Weights of a small GPT-style language model, trained from scratch on English Wikipedia.
Size: 10 layers, 5 heads of 32 (1 for keys and values), MLP 192 SwiGLU, vocabulary 1024.
Architecture: RMSNorm before each block, no biases in attention or MLP, untied embeddings, normalized queries and keys.
Training: a variant of Adam for these matrices, 152M tokens, 9247 steps.
Each number is 128 + 32 x the weight over its row's rms, rounded and kept within 0 to 255. Layers, rows and columns count from 0. Numbers have three digits each. The size before them is the row's rms in percent of the matrix's.

# layer 4 MLP down, 160x192, rms 0.0885, rows 68-140, columns 0-191
099:189117164098123130092142068175162137172133072085129112102131137117132125133123086142152180132151089109133181193124033180134145147138141113044150111105154137099101142147127117132127123151133109185125121170148133161148099056146061137152096162127101181154138106083106121130089125102101097122129134099154156169139144168112155150166029102107139130129106145157161130115150165148153138099080099132133096151171083151136135092118042173083117156149170081127123119218134101147118126066111174137174179091126100125149167074161118176117118073141126171134158121137160149095114164114096060149
092:112105162154120130158135152123179083067136120194114158124120176140145125059131160139120123121149133103141128085103160123125147126108130122146073120065143194178150190064149147161105158139166086134128115111166183105109113189136171118119109124106162150115144141127077116103192142087122168180144136140138065091121151146160149165133137161117192120130128126093123080159085138082082201115145146158135149154123110118187133085126128121066180050146218127152095138130088116144157152125129102198114141129131179183123081112209078127124110155167107114058158137163106101137124161158104173109
183:104177129167046124146128116182161091161132144143189106141122061113198116099136122205109097121051119127062129133180074166159141119148103049087097116119206111106129124098134164128163117170127107145160145062140113215126143145178128130168097139164139134146094157144079169128139121113092140130150108131108148161145121134128160177144182107165135122180138143111178071131159138084140138131170127115135135143126121155110151167114146124150088111146154080124164132091084151102115087116133170117160126182109130111196180151155196194138097103134126136184121122173102065172114100135171126112
097:112144135097139123120090107109137127112109143114182125150140142139159113137105081105124100135150139147132109084101078079122093081114113150140102131067108162152104073104179154121132121142165137083096139119079168152127108137107161144110133056137117125121229109144175094166144162153124115115145114131141190099154122137111132101150093105127156203077131121127125119155079086097152189123179118055142079083150167112115080106124114113149164169095118155126135135147114069083079104108119104118158156133181125202102069130120132143145125127129074164147134203126171084125034040207094144186
092:172098062103147119091115103137150080100129081137153119122130163133152108174113127114143019131092088126140137102095135104084171158142119140136118136119100204110122142153100171135080150157128150186108091159113118164126091053173127158191118124167061126148170155141128172179156133139083114152117115165121087112090202151132107143133138100103084187122151176118130092074121132130106154138143163137075121151123101113163076133181080172173136095136079142123113125223103070118144110133162109159127157195100158155138129132148109067177115174147133079137128097172122115075099085175111114108
092:141112126159141173126086183136141164127117109193128127131129123133081104129096129104079154140168161135114068113093108141129088124102111099085131141161113099159129177155090119151099158164081092130139097118092144150115090124145098140089077136120083145197107183153069122105130079070167100099139112150138038113119134122113156127095081132136158124159105103055135075187097109113138230162078156133146122120091058117095197120144155150109096099105179092167095154142169119151199129123056083126107125174156103131125102091086175151143130149095148121076156146145104099119117196156187129134
088:151100145186147088122145143136139099128156164134134115100156136108134152083152114129165157096134186137078149142057121154099186121131156188158114171075125129137125134103175113142089086109138111148210122121150125098107215104144139154113036081187139182111124095167083142106107165104123105137115102112144100048041069119105149138121124190132093083161152162116057123102091129108117060114138114095140138091054124133155136145136172100113136157149092150169142125105166087115174133096073110108107148125139156119083123109100131159110094176185110126125139104109124158157077132093151208145
102:109193118169062146135144154116135110161111135153113140111148080082138184030112146136165106152128208163084131189117104127113184155109157133123158206102156125111122113102171135101132114118084097118151206125154081073181106168122202090148120103102160094114141136161133159129110135096128171109097135142157232148107097090191162103095115147179128124157092112163161156157145149130106120109123094111139153140151136108067117111080132103111118153196100100153089117126150113132106100105128166144133130176159132098150106120126155169131108162101128136125086133041048144118089114101173082118
095:100123150155167133070131115109115156182181139109176128159133108140120109108181118134169112092120124109141138147138167129076092167132173106111102145083115087111142207150202051129146144083124114133120170168130138081096085123101069139127137121075107181173154112054110131121136142115155120109140155078093110177151140195126129132149152137163092168134169176112138175088212106138134170137117087158104171169156129150142123094090074188132144106151115155115069088123093151103127124184125157120115099150091155167188167162178115143101150134181112139125154169141119079116209156192160150148
099:133138130158099092126086104154053094111157093171130069152134119162111144190077166132107098140119126146130110091122076143111168196166074114119110191140142143140170100130127148123084094093093202101215131108177125104040140125094060101115112060157131185148142193116132129180113119152154054077121209116116176111117141077111113089155134103128103096092153121128102098168104113113171114105083118117125115145124080129089156156097132127116134129107126103080158124087082143140215119136162069153088158138177113142118092123079103123124100172120158097148123156130101129152138103152105138096
105:240126104130150134145201130123173074164107153148078105149075162112116133137152086132126125106138114139109063180095181091084096176173167094130113158166143104132098135116173173191171113143130101207159109103111080125119126119164152083167185108223116126189147117128132161130162163137164081105181113155155099127146138101145122104099144105143097128144087157159159160117136101136145152149123150147088135100097225113104104128096083181140091116106131102163190178097106149121105112120150124092159135111143116173114130135088148098093140149124133104130143085206089088158119130176158126113
099:089146071111100134119114121101157072141055122136134095156170113159089158122079134112135076081144137126101130119155100148171116173149177128148163111112134105158175129167128114115153222113143143176128108120082117108128105148091155138135120191198123112154130172143105168159106141168110201133052154118180165149126109151180124092090177189142095103141102057173125167138121075137136155148152162141137119174184098163093104142058158103106137120161102147153086168133127186129135179098153107135083137090152105145136149123138142169168174140141182109053129151113107101139080107103115064068
098:135133113079129186153133100072171093079106131091164113132055089168160144094109128110129090121172110149096127087120142101063165152167124128182082150100136166074108161137182150148118172100141053105115074139147183114159188124131099114060123133141148149157123059117134144097134173138087083119083170094114185158137120163137138115148118094164137154118136091068136130051155068097135143112143159126146198118119098034142086133148142108114131164102137195128132101115172153145172177174088122108154113140144127131129167147102132116120105064149151164125114124175121143129092181135182184135
095:127143167149112116143110053092102145142148169153178079109144150088127148140110140122104202163147086120054104167107158118158101102124095097114112132144142160167151075115130163140120179160132118085164135178117132132104144153142124149144072177160123133150096138086106128100121144133108111084113203142181165149106155134109113125157200127144158144073126152033146087135064118098181158160130076105149075129081107058175108123062175172096171145120088144129161093113123069113139118166116167158117130139124091101092111197131180101128094088132147107092098120158088135067188089099143137102
099:145157108108145175131130117072089119173189117052171190171137162151117158168140173118091149147112143120126107114115112133186097104127135171131096087131143145140079155105191095132107161140200119150149141123081117114089154113174087153125195091087130136156109165114154177180175147143121091068124145115100148095156081193065098084146141113118127145167157183143133153114110103147122105113140114166124133112147168196175109127152118111134200156169159170108036150114131101193062143135138109163107104177151141107138148108143100105139124119129195190121169063120161142093140171091143130130
091:129132127070135075108139132145072163116112158110110107056137130152122112131138149118150136111087106123174097144111109164117078117078165123105121091109116129098085121151144104126101129097219099111084124094140109115108182088075169087109110172093147134104141127105102132116206065135141171183101097083159201100080133145124179152066185153108143135158152154107128130138134120118147114123201136090123112091137121145161115113052170096047107090140131096154152109124167132126178132186191143132119152166137035118143168137095120089153190096145091100099125154142175152114202137149141162162
096:147115115113138147164101128152119122130155103150062128190124123133120096125124137092191108129154062176131125071096094136117153122195129110161109154138101102129212154133201161096140107166113149106139125108154116126078189175125126134078174179156114189105148144198105139132090081099184108177140092136105141164103206171164118156166093103141121149117136129129097132084144181171144184071127153138132139059159160116126140114136125118124117171126134126100159109140159110119208160129137136117141075119141166092135128122073174068119122196083124087107137196142110096144115149107111213180
093:127148184127148167117124105086118114121131178159095142154124125076114166166091108078144142131135100101093141196155149081104167121114136103183051091145088093178109056093171147132158122139086117085138190160124149125141112181139145123107158141177134170161151110131133141208093116080117147188130138095125169163174096061127133126200176175123138148078149078134191150184109100089092127109115133126142097124141140168113080097136145145132138123150215162141108152153075171122116131134166165112137121100107057140144103089114075106071112157094126151126154126118112055150073177150142133124
091:136101107144127107158145175117144175149104147120125148122097120149164118161127051156135140085128108118119185197119091117132152173107099185144125093103139138112119059103113100142067121134099129121149148122076095088153121157156158092098145115091145100125184134169121123130124192130141153068091141102156139136160186116118065059110085156105073114084135105161132175154028123189098069125124110168168113111115123144112115103162183099080105133148107182143141110112182102140139168137071097131123100095098133063078209089142101129089119081156125075095119078118122134069143160141172160091
092:137046126135147151149144124158125129059129094171137187148122147117167119092140151127153169099082176128107116167142107136123131147069146142110105144135116180096145047159135120062117146146181094119153107134057091136128128099176075189173169084132173091203131106098152114173111120131127116111141165146115143117161096120127083105118211140117182162103186121042105162077105136123104130072159159147134168159174132166193169067156091152148116124116166188076099156075149131151156187115105174108073071153117114157126154109079117101150117110105133153137104142109133123111115112132151148114
098:101123145124123165130081136088114132157096137129169132138119140109123161223152109138131121124163093165135140160067052139155093213133112172085179117114158197146072137158129121080173150100087126093136182147162182137095124172145194122126077033229111117108165100150131136118158196111093114127127083109090133140149110128148097114131122138142112099057115137168200125103141128109136187085144166051092155190175118132135109116145119160087154166098104127123133153090165116120149098127139119143074161154148159131120114126146132160105120143157160133136113138137160112062138093134187124097
111:121118114182075115124138115134109187141058093086148107131093137104073126122151132080123064144089103107107115184115123183126188138147061124083097126167137134147170132159138122134137168212097131144163089095107146159119138113118122125154150114121130161122081164126127240161138131110134159109152160118100107142165134141167164129115172147110160152208179195119117106150156084122136118107145082120130136166116081082084117147111128179096102146125159094185163082112097173128073190103147088132152156122116056079167074143135136164139092183147075169069109129140126077120092122108163140128
087:140084201061137106104111079115008148139171081132106110073205096143124174147146180118153097098072129103127180125160141103153085185112145145163140124074155140145087180132138145165124143083121079078109096098130120164091086121134131129132164195126159121134099075150054115157157112124132152124116161101109098125132127131178145115082175113155118150105128071180150109050176078157128120156113177144148142108115111142129141211100104142126161116154150164109112182075103135156158205109085136155094163163103150076132160172114109159139114102137101126118140133106090114138127146121123137128
083:080142142140135139123158157139090110125152106144140127113106114105124113135112157108136194146132108145158126149145103161140126153170107168152150070137134121077137098089127138115109086138098127125067117086149150129183116129163117155136177168116117086210076140116170113069164087136091164066107124162149154132120112145116123168144194138187162081153112151087080155068142107113145197088084134113109176083144149109121164124076125166183129157139160089114169172101155130167154203089195098117228120115075074115194178150133112126146156110112128147129083126160146153058166136115080144181
099:145135104104157153151153115184119103138163138141159178095131135143116148096114084182188188115138119118118095055136119089131078031117158114151172156108159137091186188106109137130120080143171173163119103136114134110172110159123148083136204133100120166081121143085135165054126078076143078155135158126104131132177161104105160112197132127120188135123146084077188130218133159151140122129153122145125148139084168147177109144165169127089146126112153127158151042099125132134143144135178142096127081118095170117168171058127197105159120101152130156143111138116111166168123141114121147148
101:132123126121128116173109118116179161187161149085099151085107116130185186112134132140150116152139077146095135154160138078115122171134132157155143185143123128144104117079186095119211095122102139178121141178127116127174152148177153147118153128148117110119102120109174115167115106198133088179067151104126166141149131133134193161132108085196129113159113137176147183168130136111124118063138051160154126088108091162098012129127183153093112133123106146100149155132129154141137131188088115180159151159112099119144157182133160142131178116062063087108077097173164168140097146144132090124
090:106140117109108139068068059117153114138127135097170124193179128078131087165115173113140115200128135083105095172076145153158152130126042102144117086120162107174142170122145105060142137103137111143153054115135134103172178166160160118093063172122092154114153121101100163167106149160201113108101141147192116185156144124132140149119110152122113099116182067152136196124165137148076163112141153114126108149190152107118175090136113107163102120113153083159167129110083093127130085107099109108140106132085189175146158125129135073121140137141123213169152122125105082127170105100111079146
101:156086143183137202159080171093102108092150086119153111089115125181156105128156134139121092089164077123075134127105118102143186104141079162132088132124123098154158050101130134158127064118161127132155145156101116138113113154114151136100118104146086127145134114138082149084144063103104115121085177121121102088084100150123094122140170116116085136100141156116140142151168160140152147140112137078106106128109136179079089124092081153147119098117092106112105102109123120098090138099118116153139119101099062172135148165163170197111189093105117132115107044166187176021064161101066201131
090:178066102153155127125074137146120092118177175153127079143111156126138082093124125129142158154134117160138165177112083129145051105190151156114084111087143158091172118117129104152101059147058113204164172042174141120162135089119085084128147124134183128122165142064177112121149122153140140104150156086138106096095090094103070090119123110102087088106099152169117140143131135091165098159113142200092118160118134163110120166200124118150128088079094118144090147160155155153205128109144105091146146121065126134137153116109129106194183133155173152115148138174138080087127156103088126144
095:126102119160101188108125083107116112112076142154202199078120141079144148145129135127160116144140097128088196154111109148092156128139129124180071157137139173138103099167100053188122174115146191111174156133123177117144140102152172119126154113174156103115121078130122118150214102076117099103064141140087147182153135069140172087122147102136138124123154113106138124172118108152119118153154154180142160137126160164126078152118135096110136127185115179155079158126174193062097103156060106113168161110154099116148083151167114179077112177171170180125132157132123144125125163089172132094
098:143143087121111118068173130112072135111128112100136095163079087185169151115100129060138077111090066176137179119146077095149156140158143117151119085157139117085143101113089151121129192149139147201125128119144105110117142116155115101134051198145125135125111085136107094171178087160095122134121143116150152179132121099131107136067128064148102189119086102134122139122115090111117108101118098102186137081158097139207130141124120172137132067050109137108129176101151162179167198187175151144103082182139097104143065150136168110137143105145143131120058128148146165125123166113149128192
106:099092128136134095122132113068097121131122146079115144127112072192145124081148085121194110111147170153133126103146143069151075153124119148128135097097124121156070121081145165141019080105155111162096080124139120130153157094174133171088092122124106125145111137072195079130154126167139180160116149091131153067076150183109113165167109122065123153145086178138153152086086145100176118174140107113150142181116186088069107115144113105127117151135119124154125153148138096188162144184110162115161115143072112126059108095108135133097162088170080100144133133131125164114177148139063200145
092:146131128157124099109161143138166158153051134115104124153120095087151144153155142073151128136126168174134105150186133146144163166146131122136171091218165153065075118110134159195130102121060155142185130066124096128087125187150127118149181099078181121145071190137190201119083133151120127137104128119145131113191107149168172110113143142101146095184169153085085103107112127134111116143143137064139172147167072121113145100088132130127089156153155131139157138135128126166090123092114111069131120130163130085086147081098143107169119085190106092119077131179179146196133101126150076104
107:099152098170102083136129104129143127128123186145121142148205137152100090103134143160127110112111123169145150101141151135175114136163117101088132131048155053135076082106159122151109140172101176167134085162148145116077078129141129154142130111100140097205117103114134147184137114172134120128085085154095157139125131148164098176087139156190148117134141086136126149090156152103108139096146096168116151197138160101111159210101118135084148166155098206043077093124086148079148183111088158044190114166094084104151110133175158141114079120127045126137136138128104163133127154133111150138
085:047176130125101117096121161105141119177120107156144111116136103127095196084135182167126179094142113083130159173113150080110169140116147151114098146144137115126160127213154136223131098100165166092136119157150104134070186124133159169091042150130152130137113087147220135118138124144173097156098098171083159136133166079080129102099106097160167089113177115153116140118128167161138083178156129102151076111105107167092175109078130105035092125105112115074113097116092130154107149142137117125164145139176118134121112183164154121137127117109112136145067060131102159106172119106123161150
090:120142141151148131142130163059157085214190167050141137130107112111094170131096109072141164130131213117148143067114150107120165140125168139108113192144128172196103152094092158094155102059143164116128122156118082158183126119179145113154100179091101030125130139128154155107149144167171094118092127095135083134157137099151152121182138110083119073143140180073150139138113116170136161154161132177134101141111129151131146173160126116105118140171160096163115095148158139109089152105171186198130169166121169102127202121138135152127169091143118139121155171105086179130124120148128076130
151:147094142134233161092151188110139178123160139171144134092115163061089105124095131079119144073152158149136143174091175157120138126129154179146087111166104138115124142137118094132116136094121095129110190128102099079092104121094096186152125114136138140111069133163116194159181139084141119167104089113151139104155113143092083136108109118091119148205126090144106176176157074067108160168132114176102148153147097101143100110127131156112214104131105142143110139174182135132126116130118091094103095136119186097056170119192123075108185129149158074074141180095124124131169167115119125166
105:099120155094124140108129152131144184142096071151116149107099158061191172138148087140049080071116080149071144128146135145095130129111154077105114143124149150128113124166110116165188142168088121081111136112118083155151097216098119104119135111142143174106114194151102143180093162059102124175143127114130087093126131178096154153093135128166143095158104157100164069135148130065199104146152110148093073137140141201150137086097203190127125130112157149125131105129142086128094131088091121133179159169185112105147094111118095181115098120106123168106102121148103097110096132051124104168
107:115153121102151089114144169231138110102135148098172127106175075123132114111109151143092110128102140039160157122161159109142114141156075098173105125152159161184157165152109123149140101115136107134087153137134132080084132171119077154160133106163117131147122117091144068151107123158104114192084120137116134081076104095107193169116077117116146095139092134171120162088123108167037189199084207120128076130099127112162115110157135135112130108158133078157168142144098064083161078096153108131142145124090139164153128170123089112127141099153106154106063195141107112136155100164105200139
093:136102130126148131115128110058142141098132107109076076125154088136138152097119114176143172160138156198120087136141151139148171137078163153200102163211089138150173165109139163126184129072176121142147104059130096076158146105111147093158184101138142100135137117136176100159190030138140155076163130146176110078124099151160153196126114139100110157136143103118074135131144100139127111124202089139184166101129107097171143143136095164106102170187094175116101141097114109151099097115121155067183102103151147163117096092132146139111137176142083139112088148125113113176106202086133110143
093:129096119166106143090102118157127107134179128088115131206109162163094080196096125126165171129148110089127137113120168122122110115215133105169137120178160115112133081086127089126117161052125154146133102124185191124090149096091178105080160109109146162156107121121083137138148109202121112103111114121095145126193068151132069119134096135111108126075114105084092133197075133116081127142131125160077185185128105100080180104135098170135132180146075117177110047115159119087149116098155182136124119077143137080183167122115111170097126100141136158123116144202165136119128161137121158108
138:095121154190131103130171097115170140140097142087137154083118124099117111115129096145107165113065147120109128150131106181166131097161085120160061172138148084160091156172152173126110125131127089137153155089109091149078117123078191109141158106143145113143087084118119175166124102102144098187100154097175140186137115101094113110130113104140181093179179103141147078137127117015152148127194125113143141100123086134149139172071160163114131156155137065133140076121101149074101126136169133150163165164105111029128172144106159168138095144094166101120104170114134094198130108179145067097
093:165138098181096143127119146118116099084097190097163112147087169169138124109106119105138128141146102141144215152130126118125153122109168177082121129107133165134093070186125108141106114159102129085125182130060120147116138072110101203127188127114121102170111132156129117163153081068100152178129088141104109139131155089121076091074151214181106106086114126074120108171131213068140162167127085134084173133061110095136108168120072129119100135164103117086124108138135064128186197121155075111134168143167086139154138127143139127164128173092162081129136106121137149100124118107083160156
092:177109081166136118225141113101133157100080068104173054172141127083107102129103162127172146092086138049145143167154141122134106120117145097131135151082129145116169089116077117128125113117111074183097106091129095090160140127071147104136114146168111128181100113135150159117065094158137119108128127108186112089067167085106157154165066133144169100090086139091123126115095126112179132118175121153108100126131091145112152149111164182127103117108177133109148176161171083129210156085116129113131165178112144097132184091158174098119133116232128127119090098121123171123107124104101111188
098:113094143126083129122089153185144139142131153183107131120185133126101135105144183162080155111111139159061132153190132115163162148155149078152140063142143098132147100120129084061125116138120102080178140116165102153108156138146122155203135075153105056129166143107156107105113146115129094071156142145106175132100077110097160186127145092122151143122185145089117128175200102182045146134149074148065138132122075100136137134116062174146085091100145149112134145100103173155139114128191158086139126075141085147154142145101050122113106107118116140110090070185123079153146134085105151095
097:168141175133157095174138133128095165123182166068106029131130132152188114101079149112102142127165095116155105144107130131124126125150129130098171119145131126110192158144063096108082141115194150153137101134179135127104151111121090147148142194061125152178090137140089179090126106103116108096074121171122085074139124118113090132110147147100104115110115146133098137130152202131182095146080135200114143120114115140151152125135150115127122174135073133096044143163117178160133189152187075111140120141151129098154096220142141104114123104154165111112103103131126097121179150049036119123
135:118176150097129156119098135129152087098132134082106170096127146136112137108101077122179180130169159122110181064120150090107106158146186147043103081097130150121153110115060127119165118114120125149097098151081126131077113099068091087084104140139123110167117138070090103107113147131162079122117101184139120109104159166091185144131095070113139115088104149169135121135105165114182121140140092117129146149121159091127102160090033150099124124103139118121173137129168109166146121105110141094093124119185175115122059149154119103145181129122095160108062205161192130108134108047095140215
081:147141155142140122179128096085127155157143126144150122138173115079152168065098177119082159121112120178102126137106156123047116138118091141110158149122130191190094110098110130152089184090141119131182210119073139167082164139136123142097121101200169128141155131051139112140142057137153102102127113143124119135131140133162128185135130121086123154104127120086110131151067066130090135157075183172083109154083139095099117146150119159076114157121137068120154132162099138110121204139174068130102121066137160145142143113066095103174173189142149125107102090174122087122148159114154174064
104:183106154077127113133085078078100129193135125108108122156118144129129164123119080144112145177142148110121172171162101147138138138074071090146134119162140195123103177088117135101132090153180161145121085129169082105167197104114136158097108108070113096090102137143086157127174118146125083132138228140185126135113095161155168177106166123089092152144105116138089135159052132131191137227125091145128085149203136130126156154137113143147085136100207084142084178166111169177122086067132126130153153147136161129131088166129147155164093095098124138128115187111144154138113123115104128126
081:122154057067055086136121147141135121091170141165131181178107145111185102110139143107108122109148107128099138139064110124175141112123118097078075135131125148150079167234174142153172177124082109143184156118140120161051107123094087089091104100133137135150127148090115111125107134118027132059097100089175104141124117121117165154152089140142101148089132044187131151100139082098120145162142125170142162154144159112180095127144167170198157161110097163100109114140115092133172141144132195103120080120126138126156155142134121184168104098151114105135176141114071151124127150118157139162
106:158136066151173142107146151144108112124137107139107116183136138145134131095149112158117117192148131151101135109095138120160075130186154120145170119141129181168137131067098131171139083169100182111146144104131101140167186128153173171107099071137106079070154165150099124059111117151157142123117141093162147144111121164128094129125163158074100041117093136145155129140128131074060173136053174094133205116124140192160111136134161109142130142189111077093143185166154141104140126133132064171092111128112216149106154139173098125100054158154170096145157163145125131139118172128151201125
116:136114157089091201137088196093144133092134139173124153132126195112161112144107139143150155156136146120090155092104133128072128106125152103142141100136151220183134111125078141091121131180090147116151127106135113194102142123148159105075094130147077132150168161086119166103132182118129135143072142182148112067173092153111107104126120115090084118167151092146151083161124094099136125097134111115103079140118198160154141068135166127128149119140145093160093203134138073107098127140117131127107194162142160149153050118173077094164105102156102128064082160134069112058109164146149061162
090:125161133091133163119101093053133143177099113098120159080084127172082107150146119122117086133124165140152155186162149099236150155154129107144111153145110119135158135110124100137126152125168164109176151136164111162163127113168094126136202137041051145073123108079148103084089141104124129187160110174092173142096066102148124120149159174145105129092102113105154086111171100100168139127140147155084106089142125123057124136084109130105100036121149095137162106117076149149156132152156151107099162094169172133123156142115119108136150074146184143089051104150131122101133095122075064138
093:147173180109143125168217123153106058123129175082090145073118118178111074104136073147094114113145089157125170080162151143122158067100073139150053141145152119145166089103088066084145064148130150146092098145103101139136121165116152110175148129128051132167147129096140147161126124158132146121136139138168145136087194171094124153142118126105105084125157185097181144146143196135125105143111104126144130109156163093128107156108080120144113151193181128086135167164194068131144097078102169157180123180098118150093131135127082120110111107130102093097066165085179144150137105117134096106
094:118142128175158150121145127071156127082058137143162182117107115092099149108099131138136121160172171134107130144070086170106094142148102108181112089126102129179113160100125101146123178141027156127159185129054145132094164135160133105121134186120126150085158116089058063076143133129140100184122182135140113109100140059189203147068133165115129126142172123103112136127118119098132116167118135116082159098162093144114124183074094166132137062117147138127098163101176130105085149074125156142130138129108145147113071151169102202110144117112086191182115124127091101107138169079145144105
095:096126095146104153102170164102183147149130093174076112142131081115106190103146169102106165153138097119134090075196094182177061119128153132091108142157126100191179109171131184110099135085143074168152144128091132125102115106134137103100118116060160132119126161142149110129133183100122134105081165103138150149185168101111161115144088129170163107108117158156111147104143150078102184156102047098152091058111101127109079130088076113146095138175168149122119123107120138139123138094178055143116123117141079149139194153110170128210123160135148091064134120125089154162162188179124114135
098:123105165095163164142078115079207141134080143129147158159079128103090053189128126154116107107157132115158069117107183164145160103147129103118117139162107137129179200096159148156117202147109155075092123160109159075114184102137129181138081130153111128135090082105076111144166168159118097124153123131122139144155137178089112150183103082145195136168152131106166172209087124143132095136150098223104130165121121163120175064148143125092112123097132131151115105192155186107180138157105105114104109104066086140141161089146123134141124166114138162110121160148094095106144089168160115147
090:121149126218092150167169180170047139070128150105155188090153151145160142140089093141111175086115201123173094148106157189124126135093131152143085154103163093103134140121082130164111144132127126142183142094099115137124101123097121137132107113146183171099080098078136134120060195075113137145215093178118142146089157079056130111115148094131153079136109172158122082173096146166141127135138139145109158149075162144192096146119135164102152119118123078083164132118132088129127113079165135121160207116182144135140067182077165130134110163153125132128140139157116124162156124128133149091
096:126099125135134091196150120145121096072122111164155132164099158134121159135167169108131128111163159194124183176117136117141176140174102156152102098085160136190117121125117108125124116084084147142122149105177190127152058135158114112163111077072131120181117149141158146103122160126112149145121159092187114160098116117142102099108117145197103156084087158196096149137134137103099118147082110094134207111093164145216096055110109148109117131122073110156129122123108147110129107107132131111162062113057186139122186157178195091110122127059203157169143156136153098079162149094135133143
102:157134100060156111160126204142143148162101171118196170124128113114192108165154087151138097129149128109131189135129099144099132153122155153101107103153164146117156118168114136128128135122141116126130083098141121061150152091160106145179105132166159084129147148126121102101188145160122065167140054125108113091124135114063131148087155106148136093135113128182114154091143101134091138138109122087142179172137120065106123126178076100135099147076093059145031123131103113166101153124085070121114115136130170093154108044177113102102171209152107144055110107140147146149130135103118114223
104:189125130146107166130123157091146139110142110139099101120196126081155141105154115108135165112113141126136123166163106129116127128132177109067149146174131155079157165089139125100162159139061149103138036149135096134123075134149096139105164158128092128105094169122106143184128125138080097135111202119077113138153171102149155085093089079119159158166118047128109112149172167190168147142105104128125154125110086186118147186110086214096147107076150111124125091148117135138112096118133158121153112028115159191183156184127154132077129152116145067091130082096196133156154137171160137102
090:136052168149139104093166082151124133125147145129056086125103146110112156137056113124078156135059148116170095077094133115149106087111114123090152108119145145150146129065139145148144163174146122114106102148179100130125118134153116158110190183132109128096145137135102139109119132217164116097144141136084092167109122143123139120134100098157160192111116122138143137136144132072076094086129153159118068074134117091126062084151120110111094151091076183114085219079091175092155163136149156126157130114194109131136134093150106083096152170093150195173163134093142080136105061186101123087
099:189150173143109136108084104103153080127082140132147095114142120134100134149146149152066159099134137057138093148059137116081125119163151122147091116072112138114110147134112142142137090143094194121111060144127068133156093142139147116106134088085159129127134089166116119126154114082140093090128137129083082153038143124188112097128129148077125176103099151087152077108124082101120075111116156101083107057084146168079188137156106111125147133095189107156141090131121089147127067190130134189047124144151115101122115108111081148136085092132160154056151110071067145098125129103151177081
106:128131092126111153131147132128146138124110134168121081195145165095099115148141152119143110100137203112119134115079133116121090093128126071131128099140152143118140088174126151118165160131074137112190091180079152142150126089088204183138130107109092187104123168139153107080107092074117141140091147197142127090080163127122062156154115129181126092112103089113143089145166141135141091096129200106080079147097129080090136093088066162175099104118143165144144158170118059083117081137126148125107138082174132104103046124097086120163087151132067113107125139123099039085113145081115075141
099:203152139165106162014128149146108121132168061145060126137149169102143093158064121137126135051122156114087097072151090131139111113110149117132174170148127123107170125126138118082116129163142119165080166136175029094085092131158089136174112120149163109148122071098138118110123131129159140121122129103164095130119067142155131136061146182148132178163149133172145097120166127130114130136115149128073128123162175158161113040105122164080125144182171064131136069115126122121105122120189121112094166140171114089143132124189115129098138138142113113116078097129047152139126139096165150156
091:105147142114104137173093103178131155122145105094126102087115110144113164125153118124038102104121102136117151109142116140157116118061155128101105166131128136059132127184119102096135091179164118137038147162106153157170190085066077168161106128137109114130133077157083121114097070148092099207136100149153147126133152121108068117171148106134106124114180133130040120170135132106114109125128141119111121094103090136125189180095114131079147153147129169107177100164136094101166145163085040131166158174121057101155156136141133169112121095070116159175078120111121108138138055178152120086
111:117138105148085097142089091159074109152062130110158114116086133073137102144125152148083086126121132077078158134146126147168100131125161139186096127103139118138041143113134120162181142141108160120121131135132105147144131122121086138163118105160106119114082147174105129126176135195103086074081102127185132191171166177146115111129160161129166093167092090140107165128137061133130055140139132108066083155128131089108157134153126155190080123152126152118143090146103115154121165089190076119140151098103112044159169134100101107160139092151115112193182116173097096124160059063192132086
095:200143077134123132097143130110097162127119151107112064097116122133138149153146107103174078195098113157097132128078109153148126115114116166163098093121147114167077163127122120084050068136149124196151088131106119161175115129139114130123050065157137098100165116076158139161160144063111139101127104064155100172183089081073098144132122128138122127083119097121099092103086106158159156159102151182205124113152143147121103147121208150113117109098131157164143080103145129106086109117118116156075205174072132157083092080152153173137084113124146150153145148098070077121124087119100105136
089:105094156186125151070112190173113042093139160091150117118117084099117140203116114167126124209147117072102087112132132167096080096084092147158122087152157160092116160122126152111187157138147141087135124183142119181143070100074172183089160138085083093122134135151069114103162102117093125158112179141165151137109108184117101152139138126103168166122102154050078085069149160128109132070134125150123142089174141112100096145104146146140114145114171124101156166123129139115116097025148163201094147128113147178114153149103135154086139147102120149115133139115188140105109132123109163134
094:159121094098135131123111134091103156133200154102127157078121080097129161130150127150108119149129163102176176089154094138112049155139153119082146166134121092168156128134116157084087044182164101150131148067147155106076200124120121135119122148133145158173130179125137130130149147134080160103139133111164140154119140131054066128115142101096154143141133096142157098112137173081082055101148178123196117152090108136098123144138080081138107104163118128164196138117146134181125073179208101075152088091123181127141125118165087095156147179106110108185114081161113185166141174121093152139
090:113175092150150088142137121131116154067137154155154176136129105123143127130107133073144098140159199121093102109112131098114145122093101097139088124044054169106140131109068109132170147156148182100116156142156075134193154122097132138125191127142061152202114161117101174123102114139170140190091048095192177137077130099135165110110085181184122058132176152186096173134088164112130189138151099127147105124165084112106115150138103132170054152111096077159117165142180121152147115099106174141148133140123144122127148144075156134164153105110120131111128140153142141147111114123120039123
089:231085115107132122070155112128081116149092120130164095100134194097091116208129118067118138062149107105141052158159065116169143137086138133095190142134136196142096166155116124139129150097137122137145084095079140098101110172134087115178160154110098167124128139108126079088128160107114109150202157152098043138119138112113121149061138142102178142122140113133149092126127134098112080190114213127095163118117114139109104127186130101178137127110166086123162153138089086157110145124156113178086112177165136159135119124128119133083091144187119159119174136163101133118150126106199133104
105:111145213128127187148135172128158127174123101081157125143123143160121140158121102132101134091136110094143188127115180145173060113114086195166161091139140149166167112105164064124171058115112131086099114087136198121113118144130119139112156087151091159123177128169134099111083102136119138132210156124108165152119124158107129118187149128101097133070174138161153094140122124095141186096227088078129140125078128172161129134094104084173132130088138175130078143167136089105095098137183127101140133094145115139103099124125126119173107144145183109098190175101129127038135190117105130101